From a checkpoint of a small transformer trained on Wikipedia.
Size: 9 layers, width 256, 2 heads of 128, MLP 1024 squared ReLU, vocabulary 4096, 9.18M parameters.
Architecture: RMSNorm before each block, untied embeddings, normalized queries and keys.
Training: a variant of SOAP for these matrices, 382M tokens, 2916 steps.
Each number is 50 + 10 x the weight over its row's rms, rounded and kept within 0 to 99. Layers, rows and columns count from 0. The size before them is the row's rms in percent of the matrix's.

# up: layer 5 MLP up, 1024x256, rms 0.101, rows 990-1016, columns 0-127
# down: layer 5 MLP down (transposed), 1024x256, rms 0.106, rows 990-1016, columns 0-127
up990 096:59 55 65 63 46 46 53 53 43 56 33 38 56 54 53 47 60 58 38 41 77 46 55 43 62 55 41 62 45 40 39 55 48 73 46 61 55 68 48 69 38 48 49 53 47 35 42 37 59 59 49 63 38 58 42 43 48 48 45 54 53 79 51 44 46 52 66 55 49 30 28 54 59 42 37 58 51 66 63 40 70 69 70 47 40 50 36 51 34 36 64 56 40 51 40 60 46 38 53 55 43 64 66 53 50 62 43 62 43 41 50 56 65 43 63 47 45 54 62 46 50 57 56 62 57 64 59 52
down990 104:57 58 30 61 54 62 60 61 50 39 66 26 48 38 43 56 50 42 32 51 41 61 33 42 71 49 52 44 50 63 49 42 39 38 41 68 49 45 55 51 36 50 58 50 60 38 42 55 38 50 52 39 43 61 59 37 48 57 66 62 45 46 53 59 58 68 45 48 59 61 44 73 50 47 58 42 58 46 48 58 47 56 40 37 46 40 30 52 47 45 68 32 67 64 69 52 53 60 48 52 51 42 49 60 41 48 37 58 43 56 55 68 55 68 42 78 64 43 44 61 77 65 57 45 49 52 50 56
up991 097:56 52 32 50 36 58 60 47 38 53 52 35 47 50 58 59 65 58 50 56 52 41 54 63 27 51 59 46 61 36 52 63 36 59 46 35 58 62 56 48 34 49 48 36 72 48 42 47 35 46 48 57 53 47 56 41 28 54 53 38 71 41 52 43 56 40 37 70 58 39 50 47 43 49 57 56 62 41 46 64 69 55 50 53 52 68 55 62 59 34 39 49 44 60 56 45 46 47 43 37 29 57 59 40 57 68 55 58 47 57 57 46 52 34 53 51 60 53 54 63 37 44 37 67 61 56 68 50
down991 103:54 40 45 41 52 59 49 59 47 50 61 63 52 38 48 56 48 54 55 34 55 55 62 43 46 56 60 33 40 50 51 44 55 64 52 59 40 58 48 62 46 48 47 61 49 51 45 45 56 50 48 64 60 62 52 55 42 68 43 40 36 51 70 52 39 53 44 46 27 47 50 46 60 36 63 64 49 44 73 48 56 51 46 53 50 43 50 82 45 30 61 59 56 61 37 45 39 63 36 48 25 44 31 27 54 53 36 49 50 39 35 48 43 37 49 49 43 41 65 51 43 47 46 65 59 62 56 44
up992 104:32 48 52 55 72 27 63 61 62 29 47 53 52 53 53 39 39 42 50 66 58 50 38 40 53 42 63 46 59 71 62 49 50 48 54 32 37 53 58 50 67 21 45 39 53 42 33 49 40 59 38 25 36 49 59 55 49 40 51 38 67 50 65 57 33 73 45 38 32 47 64 64 65 51 52 56 45 30 41 57 58 52 45 53 35 39 47 54 47 36 52 53 38 61 38 45 47 55 43 41 40 47 50 29 28 51 61 58 38 45 54 62 52 44 49 48 44 50 55 41 49 58 49 47 76 46 56 37
down992 103:65 49 50 50 42 51 58 49 44 55 50 47 24 56 54 43 45 70 54 39 35 45 35 33 56 39 53 56 40 52 63 58 26 61 45 31 53 68 37 49 53 36 49 45 73 47 37 41 45 46 55 60 55 30 37 53 38 33 37 52 34 36 42 63 39 59 53 45 48 49 48 63 57 40 50 58 59 43 41 59 46 54 48 36 34 56 41 40 56 37 45 47 48 57 36 40 65 61 43 48 38 53 46 49 47 55 58 63 50 53 54 53 50 43 62 70 46 56 41 43 59 42 48 40 61 75 41 64
up993 091:53 52 49 55 56 50 59 53 58 59 51 56 38 42 46 54 50 45 46 39 60 54 32 46 29 47 52 54 55 38 37 50 31 55 42 43 51 51 60 53 61 36 64 53 57 55 58 50 64 44 60 56 56 47 43 61 55 75 50 62 50 88 57 43 47 63 38 59 55 54 34 51 41 45 36 64 52 47 71 67 46 46 68 37 56 64 55 49 60 32 52 47 42 40 36 30 28 63 44 53 47 39 57 33 61 44 62 52 52 67 50 48 78 52 58 48 65 58 57 64 27 69 37 61 57 46 54 53
down993 092:43 28 64 59 44 42 50 54 57 30 56 45 60 52 43 48 53 50 48 39 37 38 59 44 49 62 44 79 35 23 45 53 43 63 39 58 41 41 56 27 45 55 45 49 36 46 67 55 59 54 55 62 52 35 64 58 44 60 46 55 74 70 55 60 49 42 51 50 46 44 52 54 46 60 52 52 52 45 58 48 35 47 41 51 61 37 38 42 37 48 51 50 53 51 63 52 46 56 51 46 48 42 52 50 38 73 62 59 53 59 57 49 61 60 46 53 66 48 45 55 30 43 54 39 35 53 58 42
up994 088:62 64 45 60 36 48 60 33 43 58 66 54 60 53 57 35 52 44 58 60 64 57 46 32 47 45 49 65 55 47 71 51 60 60 52 45 61 47 30 42 56 57 35 54 44 43 58 56 33 56 42 43 54 30 64 53 49 37 43 43 27 48 63 50 53 51 45 57 43 45 47 45 46 40 36 49 42 44 70 74 60 44 56 61 55 41 48 50 51 51 46 45 41 42 61 51 67 23 51 43 68 58 61 52 66 48 49 57 61 41 72 51 51 66 61 38 66 60 54 65 68 44 52 68 62 51 48 38
down994 090:45 61 53 52 31 51 43 58 38 56 41 52 50 55 49 49 38 63 62 64 67 33 64 60 47 48 28 62 32 50 39 55 74 61 75 34 41 59 73 55 48 52 46 45 34 41 60 50 57 40 53 40 51 34 51 44 59 58 47 52 50 50 44 56 25 61 52 43 49 42 59 65 29 47 56 33 69 44 58 33 53 56 52 51 40 53 55 48 53 54 55 53 44 43 61 29 44 34 64 57 42 52 36 49 50 55 63 51 39 51 48 63 63 51 40 67 79 51 47 46 44 52 58 49 49 44 56 55
up995 090:41 57 52 57 59 59 57 54 56 46 47 39 55 63 49 50 52 46 38 43 51 42 67 62 45 46 40 52 46 56 46 52 50 58 50 47 52 56 51 50 45 45 32 36 65 64 47 36 51 55 61 52 50 54 40 56 48 49 42 54 46 43 48 44 54 44 36 42 46 52 14 68 50 50 63 51 45 58 36 31 66 42 38 53 47 44 74 58 56 40 32 67 46 54 46 31 47 50 47 47 57 35 53 41 56 61 36 40 72 53 76 50 58 54 36 41 37 46 60 37 25 48 54 50 52 61 49 56
down995 094:74 46 42 58 57 47 62 47 30 43 36 42 57 62 43 48 46 49 51 38 79 45 28 35 48 53 74 44 39 41 45 39 47 50 55 51 55 63 58 60 30 64 42 52 56 57 25 77 54 78 46 52 46 54 52 52 47 59 62 56 53 51 33 42 49 57 48 57 47 42 68 59 39 52 54 52 37 59 55 59 33 53 63 50 39 53 50 53 49 67 49 48 48 67 42 46 52 46 50 44 38 51 64 52 43 55 44 33 45 43 43 51 59 52 52 53 27 51 58 53 47 42 49 46 53 43 41 46
up996 118:43 46 55 56 43 46 40 54 66 51 39 27 54 46 46 49 40 50 44 58 52 64 65 48 42 46 54 37 57 45 50 48 55 45 62 53 60 62 44 62 68 32 41 41 57 42 60 58 50 50 50 48 59 65 51 42 57 38 41 40 61 66 56 41 54 62 57 49 38 44 62 55 40 54 28 32 66 29 53 48 42 58 33 52 47 39 32 47 62 58 61 64 65 48 34 63 38 29 56 44 51 57 46 35 63 48 50 27 41 42 46 46 44 57 56 42 55 46 49 56 45 58 50 55 40 47 40 36
down996 102:32 53 51 45 56 56 55 50 54 33 57 47 31 34 48 44 49 64 52 26 46 41 44 50 47 41 54 34 54 43 55 50 51 58 37 55 54 67 29 64 57 58 59 50 54 44 51 50 45 70 43 67 45 60 48 58 49 22 46 70 64 51 52 47 51 42 61 49 58 54 58 55 55 54 44 37 48 49 51 50 35 48 39 68 54 40 46 49 44 53 51 35 44 50 60 69 46 39 31 44 51 58 34 75 48 57 46 41 36 46 57 59 57 48 33 56 47 51 37 47 67 51 48 45 43 47 44 39
up997 096:70 45 36 56 49 51 62 50 48 65 34 57 35 56 24 45 42 46 55 54 48 51 56 47 43 55 43 57 61 48 60 39 58 38 48 41 56 34 78 56 55 39 55 47 52 54 48 56 33 58 59 59 64 41 52 64 52 53 68 56 38 53 60 49 52 51 47 44 54 54 42 55 52 37 53 41 38 58 54 42 54 36 35 61 49 59 32 34 34 57 25 56 59 42 39 51 58 33 43 46 59 67 56 48 48 33 57 45 49 48 49 65 38 49 56 44 62 45 64 58 59 45 41 60 42 56 67 58
down997 100:59 61 38 51 61 32 56 51 26 52 42 43 30 49 51 52 53 40 57 59 53 52 69 46 54 64 56 50 46 56 54 59 37 50 60 42 41 47 61 45 35 47 46 35 47 42 60 61 53 45 58 52 72 45 57 58 48 53 57 45 28 36 47 37 35 43 43 50 52 44 33 58 63 52 58 49 52 50 42 45 69 64 39 50 44 57 54 47 63 41 48 47 53 47 55 41 38 56 42 46 43 48 34 62 54 61 73 62 43 30 50 67 49 53 73 58 29 42 56 42 37 51 34 62 58 44 51 58
up998 095:51 59 47 48 51 45 51 41 46 51 54 39 60 21 38 61 45 41 57 47 50 42 47 44 41 43 63 58 61 51 45 61 52 49 55 42 50 51 61 49 51 50 59 49 36 58 53 55 51 61 52 68 53 55 67 53 35 30 54 44 55 42 35 62 64 71 53 53 50 36 55 40 57 47 50 64 52 58 55 61 52 41 58 54 41 42 60 47 41 33 66 43 51 60 51 54 43 54 41 36 47 40 54 55 49 53 57 50 50 53 51 57 29 59 49 42 52 42 82 51 53 38 59 48 46 52 42 33
down998 091:58 43 74 61 52 38 50 58 46 22 47 62 58 44 65 41 51 51 44 59 52 43 32 36 44 49 44 47 57 59 56 52 55 41 60 41 49 51 58 46 61 42 58 41 63 54 58 59 70 63 47 34 38 50 58 76 38 56 49 57 55 63 61 38 26 39 67 44 51 62 38 45 42 63 36 62 46 45 43 27 41 63 58 41 53 44 35 51 45 46 33 56 43 52 77 53 61 36 45 45 41 38 59 61 31 46 44 43 55 63 73 45 44 56 46 66 46 57 48 52 36 54 57 41 58 48 50 60
up999 094:47 61 50 60 50 44 52 34 44 60 43 51 52 56 58 54 47 60 42 60 50 42 55 55 48 61 46 43 59 39 47 53 55 54 26 66 47 30 58 60 57 52 48 43 62 37 56 48 50 66 62 79 59 45 49 39 48 36 43 51 40 55 54 64 47 40 60 64 49 47 49 62 64 48 57 65 55 54 33 68 39 30 41 53 51 44 57 29 57 49 46 42 43 49 68 42 36 54 59 33 53 53 55 57 43 39 30 52 44 50 56 50 42 56 58 41 52 45 48 54 49 54 66 63 62 44 43 40
down999 092:40 49 70 57 68 50 54 39 40 33 50 42 41 55 46 55 50 53 54 60 50 29 30 50 61 53 82 39 44 38 35 57 34 47 60 47 61 49 37 47 64 38 45 43 72 42 47 23 35 58 65 56 54 47 40 53 38 51 42 55 64 48 52 43 41 42 46 53 47 48 39 36 47 51 53 52 52 52 50 58 56 53 50 55 37 42 52 41 57 56 39 44 43 33 36 55 45 55 41 54 70 61 47 58 56 33 51 39 47 45 63 52 50 48 50 38 62 48 48 45 60 38 64 52 38 66 35 41
up1000 104:59 60 47 41 45 46 63 41 56 55 65 48 68 42 48 63 55 47 44 72 39 47 51 45 54 54 46 59 50 51 49 49 64 62 54 52 40 81 47 47 45 51 57 40 62 49 57 48 46 50 67 55 65 48 38 78 34 42 64 33 41 51 42 51 52 77 43 65 60 48 47 55 60 42 39 53 49 45 58 50 61 48 51 47 29 38 72 39 49 44 55 70 44 44 56 39 61 27 40 58 53 38 31 63 50 36 69 30 49 47 42 37 59 57 44 40 50 50 62 60 60 56 49 49 62 67 47 48
down1000 106:49 54 56 56 41 52 36 59 54 57 60 47 43 60 39 40 54 45 53 46 48 58 52 50 58 38 51 45 52 40 57 61 65 45 74 83 56 42 45 46 63 36 54 48 51 40 57 54 45 37 51 38 58 51 61 31 44 30 46 46 38 36 52 57 28 41 43 38 57 56 55 40 54 52 47 55 40 44 60 55 35 47 54 47 63 61 46 43 60 52 71 62 53 59 60 54 49 58 56 63 49 55 56 58 40 53 50 57 35 48 36 51 44 62 50 42 47 52 56 44 49 40 62 35 54 35 68 41
up1001 088:55 50 36 49 44 49 50 54 48 58 68 41 42 34 40 54 44 54 60 44 38 55 50 65 45 36 50 31 33 38 44 48 35 60 55 60 81 57 39 68 41 42 44 59 45 50 65 58 40 61 35 69 56 54 52 48 46 62 39 64 56 39 42 50 53 53 35 42 49 45 32 36 40 53 48 44 41 58 60 60 60 49 48 29 57 48 46 41 45 51 57 52 42 54 58 40 47 40 31 41 59 41 48 42 63 53 61 49 64 54 34 56 41 71 41 60 61 37 34 54 54 64 67 54 52 48 60 71
down1001 093:39 45 57 68 62 44 64 61 49 40 52 30 56 36 41 50 34 58 43 48 65 64 60 51 51 45 50 45 47 62 76 41 55 63 49 53 50 46 69 58 41 59 49 42 53 58 38 53 38 44 56 52 43 54 48 53 47 55 51 59 41 37 23 60 39 46 59 49 49 55 50 60 60 43 56 57 63 50 68 29 48 57 46 54 50 52 46 51 48 52 57 43 62 47 62 33 33 47 57 44 38 25 37 63 39 69 68 51 64 51 62 52 42 59 51 51 51 36 54 56 47 64 45 52 47 50 47 60
up1002 089:46 66 44 47 46 60 44 36 61 66 65 50 30 51 41 60 41 50 56 41 51 37 45 59 48 44 49 54 48 50 41 33 39 43 39 48 54 62 54 34 60 41 18 51 54 34 66 42 39 61 31 71 34 51 58 53 34 58 48 50 38 40 38 40 68 61 64 67 50 65 40 37 39 40 55 63 52 44 60 52 55 53 49 62 48 72 63 42 50 53 52 61 44 35 38 59 41 52 42 25 48 50 50 55 53 53 60 62 71 63 48 46 60 51 60 48 36 45 63 55 70 54 57 68 56 58 40 58
down1002 094:55 45 33 56 47 45 50 63 46 70 51 38 44 51 53 45 50 50 58 39 55 58 46 55 30 56 39 50 44 58 55 59 48 60 39 80 56 64 38 51 43 60 31 44 66 39 38 56 26 69 30 64 35 48 41 40 43 55 42 31 35 47 40 47 44 45 62 57 52 66 54 50 43 51 36 67 62 54 43 52 60 39 70 42 45 77 51 47 41 47 39 57 42 60 33 43 53 53 55 38 60 32 57 47 50 57 69 59 43 41 46 45 55 51 51 52 56 38 48 53 45 42 51 48 42 51 63 65
up1003 103:53 46 49 45 28 58 53 40 48 60 48 53 52 35 63 35 49 56 56 54 54 52 49 57 45 46 66 55 55 66 74 65 44 55 28 55 47 58 51 50 64 62 64 70 43 49 48 52 55 66 41 51 54 35 51 47 53 66 45 55 37 52 48 64 45 45 48 41 28 50 35 45 54 40 54 46 42 53 44 57 53 49 63 54 46 63 37 60 57 44 47 72 45 40 69 42 57 46 37 63 25 53 38 58 56 29 53 55 48 35 35 45 49 58 49 61 43 56 59 58 37 52 50 55 62 69 45 54
down1003 110:63 59 61 59 51 35 45 44 43 48 49 41 44 33 72 37 57 48 46 48 48 43 36 48 50 56 45 70 33 75 51 63 49 55 46 52 61 37 62 36 36 32 55 64 54 64 49 46 36 60 39 38 56 56 54 47 45 47 46 43 41 48 54 58 36 28 37 53 34 40 57 33 56 42 58 54 45 66 67 55 43 44 40 60 64 51 52 47 61 52 58 47 38 34 43 36 65 35 46 73 38 49 42 70 59 52 49 55 67 50 47 48 59 48 28 49 39 49 59 71 49 41 66 62 36 71 54 58
up1004 101:25 52 53 58 49 39 57 52 61 36 55 58 40 53 54 52 49 57 45 33 51 40 52 51 47 62 67 57 65 31 50 54 40 51 58 35 57 41 41 55 54 38 51 61 36 56 52 47 42 51 53 51 67 36 49 49 42 59 59 63 65 55 34 63 61 48 52 41 46 59 39 36 53 57 55 69 45 45 65 43 39 55 53 42 53 59 45 42 52 75 44 53 43 43 41 48 50 53 49 47 52 54 48 43 73 55 43 56 52 58 53 38 51 42 43 33 63 45 46 51 41 46 46 45 55 61 45 47
down1004 097:62 53 52 55 57 53 48 44 56 46 60 46 69 59 48 42 50 64 51 49 52 37 56 56 51 43 47 30 58 48 50 53 61 63 50 38 53 65 57 72 52 46 53 46 67 63 51 41 46 54 54 46 48 55 54 71 36 46 53 66 59 31 37 64 37 49 42 47 57 65 52 49 54 28 38 51 22 54 73 23 41 51 45 77 69 38 66 56 48 50 52 47 52 49 50 52 37 40 68 53 37 50 49 61 60 49 49 60 53 62 45 55 48 49 56 59 68 43 53 37 29 48 61 52 47 46 41 64
up1005 109:50 64 49 57 50 49 39 55 45 57 52 54 59 59 49 65 51 37 51 53 25 54 53 40 48 42 51 42 50 52 48 63 32 61 52 40 52 46 38 70 55 62 56 49 52 27 38 36 57 68 52 65 48 49 69 39 42 53 43 55 42 44 42 61 49 38 35 50 46 35 57 50 58 65 40 43 35 60 44 48 52 35 61 53 49 68 48 45 57 37 56 75 45 44 36 64 57 53 36 48 38 57 56 41 50 43 41 47 63 53 51 61 37 61 61 59 60 39 66 53 55 54 68 55 63 57 57 51
down1005 103:39 49 49 42 60 62 39 51 55 41 42 54 53 65 56 43 38 41 50 40 28 46 49 53 56 60 39 57 44 45 38 61 56 49 48 59 53 50 46 31 62 65 56 53 47 51 34 58 51 57 67 57 56 25 55 41 65 57 40 43 35 60 26 57 51 55 46 61 56 38 50 58 50 47 45 34 41 58 29 39 68 34 63 34 43 62 50 25 45 43 59 64 40 63 60 54 70 66 53 38 50 45 36 55 57 59 38 50 51 59 54 54 51 48 37 53 49 55 39 51 56 66 58 66 52 57 50 49
up1006 101:66 47 54 49 47 61 37 48 61 56 60 45 73 61 52 51 47 45 40 53 52 53 54 72 60 44 58 63 41 51 59 53 37 62 42 31 25 61 48 36 61 44 58 36 70 43 66 51 57 67 50 59 59 64 54 44 54 55 43 30 47 31 53 51 33 62 42 41 41 60 53 42 42 57 35 54 59 78 48 45 52 59 36 39 59 51 32 53 59 39 45 39 51 48 38 31 65 49 52 37 49 64 51 48 52 47 49 28 52 65 51 45 50 49 49 55 48 36 49 47 48 32 33 37 40 30 53 64
down1006 101:43 45 59 51 49 52 43 58 56 53 38 40 55 53 68 43 57 29 34 67 67 50 61 43 67 52 56 60 38 49 44 55 49 61 46 46 44 60 43 41 56 62 71 48 38 54 38 30 52 64 26 56 64 44 63 39 47 43 66 49 59 42 53 55 60 31 39 59 60 38 57 50 49 57 44 58 56 63 57 37 43 33 62 49 46 48 44 62 46 57 55 56 41 40 77 45 34 51 54 52 51 64 47 27 64 51 47 58 37 49 60 54 64 53 54 42 46 56 29 38 47 51 35 46 54 45 51 46
up1007 100:51 53 49 54 34 51 59 44 58 29 61 45 38 43 47 61 41 58 45 41 44 43 52 31 43 43 56 46 47 53 48 39 57 49 49 35 67 38 52 69 57 40 43 62 36 73 69 25 37 45 50 51 58 61 45 49 49 40 38 50 58 61 55 55 52 51 47 43 70 41 53 55 50 49 57 65 45 43 40 53 66 37 46 50 57 44 65 45 58 45 42 46 59 39 34 58 42 37 47 53 52 56 49 45 54 51 45 58 58 72 55 42 67 25 50 42 55 44 49 51 61 57 67 61 42 46 49 28
down1007 098:45 55 58 68 54 44 45 52 56 41 30 63 64 40 67 44 60 42 59 40 44 57 64 44 51 65 50 62 56 41 54 66 51 59 66 28 62 52 48 49 56 47 64 56 53 49 40 50 52 31 47 64 41 36 42 39 51 66 48 36 57 48 49 52 40 45 52 57 40 45 57 57 50 48 39 69 36 52 59 50 65 65 44 47 37 53 48 54 43 45 31 44 49 64 36 41 36 44 54 44 38 56 70 34 46 34 56 36 45 64 68 53 37 46 47 51 42 48 48 42 70 47 35 53 31 66 47 27
up1008 087:50 34 51 38 50 59 56 56 56 47 61 51 56 39 44 36 49 45 62 44 37 47 41 43 34 52 48 47 56 56 55 49 75 46 50 66 40 34 51 37 51 46 55 49 53 48 49 50 58 63 60 48 49 43 38 58 65 70 44 44 57 49 58 57 53 53 43 57 57 54 58 42 50 52 56 45 43 52 49 58 37 41 60 48 52 65 32 55 59 49 40 55 60 50 48 39 67 67 56 69 40 42 51 60 52 54 60 37 42 52 64 38 48 43 63 47 54 47 52 51 64 52 36 72 65 49 69 56
down1008 094:56 58 43 40 48 66 52 47 57 52 46 50 48 67 52 69 64 35 60 51 42 55 40 43 54 62 52 51 51 63 50 37 51 57 54 47 38 55 38 50 35 51 45 62 49 60 46 41 63 50 58 43 53 82 65 54 41 41 60 34 53 48 46 67 51 53 45 53 45 45 64 58 59 44 50 48 44 55 67 56 26 44 54 49 44 40 59 45 64 58 63 47 67 55 49 42 60 52 35 28 47 44 48 43 49 40 39 46 41 34 48 31 59 58 42 32 38 62 52 54 55 60 40 58 58 56 55 81
up1009 091:50 75 58 60 41 58 56 55 40 58 28 53 51 42 46 48 35 65 55 60 63 42 60 52 43 40 47 40 44 53 61 47 41 55 55 38 45 62 70 53 41 46 35 55 52 56 51 52 64 51 33 57 63 52 47 50 46 48 36 63 49 55 47 39 39 44 48 73 46 58 45 56 42 47 65 40 67 50 33 41 54 52 49 46 47 44 62 51 61 49 54 29 64 51 56 58 48 57 61 35 38 28 50 54 56 68 57 61 44 47 54 46 47 57 39 38 74 56 62 55 55 59 48 62 62 55 50 49
down1009 091:38 52 62 55 55 43 53 38 63 44 39 62 46 36 49 73 64 51 44 40 41 51 63 61 58 55 55 61 44 63 42 61 44 51 61 35 44 58 42 39 52 62 54 39 46 52 38 57 56 39 37 46 64 51 47 55 54 40 49 49 56 56 51 59 45 46 42 42 65 24 54 59 49 28 63 43 46 46 41 49 46 44 52 36 59 73 35 37 34 55 43 32 55 38 46 28 58 51 39 39 44 68 62 57 56 64 56 36 43 50 61 41 52 50 51 67 42 52 49 47 66 56 42 49 53 31 40 55
up1010 089:45 48 47 37 56 50 35 27 30 53 51 37 40 47 56 62 48 59 41 67 39 22 50 50 49 51 47 48 62 39 54 36 49 40 52 56 44 64 64 66 34 58 42 46 61 61 60 56 43 46 64 46 64 41 26 62 41 60 49 59 50 47 34 42 31 63 54 44 49 57 39 48 44 55 57 46 41 42 64 53 48 59 42 47 70 49 44 45 39 55 43 53 47 56 52 44 64 40 51 55 53 52 68 61 52 46 60 45 68 60 57 57 68 38 53 43 46 56 66 56 64 43 40 56 49 41 49 42
down1010 103:46 42 43 58 59 69 44 68 46 44 56 61 38 39 43 29 56 55 72 50 34 46 43 55 47 65 58 67 60 45 50 43 37 50 58 54 50 55 60 41 51 38 51 54 56 35 44 51 58 58 49 47 45 51 69 44 46 49 38 49 44 36 43 54 61 56 40 56 35 54 43 37 54 57 57 64 60 52 64 36 44 34 48 40 59 30 40 45 42 48 55 51 60 41 31 71 59 52 57 49 44 40 42 63 59 48 61 49 58 42 35 54 58 44 50 61 36 52 37 65 71 48 50 36 51 38 43 48
up1011 104:51 50 66 65 38 41 62 62 45 56 54 48 48 60 60 61 43 32 44 49 67 40 50 46 56 51 45 41 53 22 41 46 44 34 72 41 45 40 57 66 54 38 48 50 41 55 42 24 56 43 46 65 35 50 47 40 51 46 51 38 47 38 45 39 46 55 47 61 47 60 42 52 42 39 62 53 53 18 73 57 45 57 58 44 50 53 54 44 58 31 46 60 35 48 39 53 51 65 46 64 60 58 46 47 44 50 45 59 48 52 55 39 44 35 56 60 44 41 57 56 38 44 34 48 46 56 58 60
down1011 098:40 68 61 61 48 54 71 56 66 77 41 44 38 29 58 42 44 49 38 67 51 67 39 42 45 53 55 52 53 47 46 41 66 41 42 56 56 58 59 43 37 51 31 74 42 45 41 56 55 57 34 36 55 66 39 53 52 46 34 31 42 51 63 48 42 55 53 41 64 42 58 35 37 44 52 60 50 49 49 43 43 36 49 50 58 57 41 29 49 51 28 51 54 57 30 49 40 43 36 29 48 45 49 61 44 29 46 35 61 56 42 46 40 24 50 59 44 44 57 63 41 51 62 62 49 41 63 38
up1012 099:69 51 53 23 45 47 63 42 48 76 60 49 64 43 48 32 55 61 63 52 42 68 40 48 32 49 48 50 56 55 54 44 42 49 66 49 54 55 59 49 59 48 42 44 32 56 61 57 33 60 63 48 61 74 50 38 63 55 53 48 54 59 39 44 51 61 65 66 47 46 60 39 32 40 72 56 60 54 40 48 49 49 49 63 76 40 54 58 56 56 52 46 58 42 55 39 40 43 48 53 50 51 58 45 58 37 50 58 61 59 64 47 52 56 40 43 34 62 44 62 47 61 37 32 63 50 34 45
down1012 103:46 68 55 44 56 50 43 61 48 74 48 38 52 65 51 38 52 43 51 49 59 53 57 55 59 38 74 51 54 37 43 39 45 51 39 50 48 47 48 59 44 52 40 20 54 39 39 43 43 57 57 44 47 43 23 42 61 50 53 60 40 53 46 53 70 42 56 70 59 43 49 43 54 47 52 69 53 59 49 47 49 47 38 43 41 33 57 32 54 43 44 27 45 59 46 60 52 48 41 66 54 49 48 43 57 48 34 26 68 63 61 61 63 54 47 42 65 64 56 48 60 43 34 42 51 29 50 46
up1013 095:44 61 43 52 58 47 42 48 50 51 65 52 46 58 49 55 47 37 51 42 65 26 36 56 48 25 60 52 52 42 64 38 45 53 37 42 50 51 50 47 40 36 49 36 51 48 43 46 43 58 41 46 58 56 24 34 45 42 49 36 59 35 45 70 37 53 59 40 42 58 34 50 40 46 36 65 59 47 38 42 65 46 50 57 52 56 52 43 65 28 54 57 45 43 50 41 48 25 66 47 71 59 66 36 55 46 31 53 45 55 56 60 51 49 51 54 57 35 65 42 60 65 76 60 53 55 35 32
down1013 101:42 51 46 43 39 66 50 42 34 43 45 45 49 41 35 48 65 41 41 24 50 49 53 53 33 29 66 62 70 60 64 50 59 46 33 42 36 58 69 57 53 63 26 40 58 59 36 45 53 51 51 30 45 51 59 41 43 52 51 56 47 51 63 64 45 60 43 58 49 37 54 40 56 41 66 49 45 40 46 39 33 63 33 56 42 55 46 49 47 56 52 47 65 59 33 42 43 50 53 59 52 59 62 30 60 51 49 52 32 36 55 58 41 40 45 53 39 63 60 52 47 65 44 63 53 57 56 56
up1014 100:66 38 38 50 44 53 57 53 72 69 56 55 44 51 49 42 45 54 37 57 62 62 46 76 60 48 41 47 58 47 38 66 55 54 74 64 54 43 53 38 50 53 42 69 38 22 62 54 48 58 54 54 44 58 42 50 49 47 33 60 69 59 48 39 59 38 51 55 49 53 57 62 55 55 54 44 33 62 56 53 68 52 58 49 51 49 44 40 34 51 56 57 72 68 47 46 50 45 55 55 33 33 39 53 61 52 57 44 49 51 38 40 36 39 43 64 44 38 50 50 47 62 44 40 68 48 35 58
down1014 105:63 62 47 48 56 58 41 41 45 52 60 64 57 54 45 50 55 69 44 52 25 48 49 38 38 39 48 43 43 62 54 59 42 55 53 44 28 44 37 36 45 36 51 41 53 62 44 53 39 53 50 78 56 54 45 52 46 60 57 62 51 48 85 65 46 63 58 54 52 40 70 68 25 58 56 32 49 43 45 50 57 44 36 34 54 58 68 80 55 66 73 52 55 37 44 56 42 62 41 48 54 48 52 51 47 52 61 49 63 59 47 52 45 56 55 46 61 52 40 30 64 42 47 57 40 40 41 53
up1015 111:45 33 53 46 54 54 57 56 55 44 67 51 52 36 62 51 46 49 63 57 52 64 44 57 39 41 41 51 58 43 52 40 45 36 33 47 52 65 67 51 56 48 52 42 42 49 44 53 62 44 52 49 56 42 57 61 38 47 42 48 55 61 57 56 53 43 53 50 50 47 53 39 45 30 42 66 61 35 63 47 44 48 43 66 45 56 54 54 55 54 63 59 43 58 60 56 45 53 52 40 48 58 56 24 39 49 38 52 51 59 57 44 54 50 37 57 37 45 48 58 47 46 52 58 60 46 48 52
down1015 107:30 49 53 44 66 55 35 37 53 46 45 59 46 54 54 64 46 63 57 60 59 46 49 44 43 44 45 60 63 29 50 51 26 62 45 55 41 50 50 56 44 57 39 58 58 42 67 55 45 40 54 55 57 45 29 58 48 58 64 33 52 48 49 52 43 34 37 35 55 58 48 56 66 58 46 43 45 35 55 62 59 49 41 45 63 42 63 36 42 47 38 36 53 39 61 63 30 57 35 45 39 56 41 40 38 51 46 59 47 45 44 33 46 46 57 47 50 53 47 61 46 35 57 53 36 33 49 44
up1016 113:70 38 55 46 33 62 54 43 61 53 60 35 46 34 40 61 48 47 39 40 52 36 55 39 64 38 59 52 68 55 53 45 48 51 48 50 55 64 44 34 40 47 62 51 55 59 44 38 50 51 31 51 75 51 51 57 50 49 59 41 45 43 59 40 40 47 48 42 46 58 49 53 65 60 41 50 58 52 70 56 70 52 59 53 53 58 56 48 34 53 29 47 52 62 56 39 29 71 43 49 44 44 58 50 56 60 66 61 24 44 48 72 63 47 61 52 39 59 62 57 40 42 61 64 59 47 38 53
down1016 104:37 48 52 63 40 46 58 40 68 60 59 47 53 32 50 44 50 53 38 62 48 53 52 54 42 35 45 53 54 31 68 30 51 39 47 56 52 59 52 53 59 50 56 61 58 45 36 43 55 52 40 43 73 56 65 59 29 30 59 50 37 54 36 50 60 50 57 44 38 51 53 60 50 35 55 35 63 47 45 40 64 41 58 56 43 35 32 58 43 51 45 42 51 50 65 63 55 49 32 53 44 51 61 45 55 48 43 29 62 46 68 41 44 56 44 64 48 46 61 51 58 50 38 38 63 46 62 58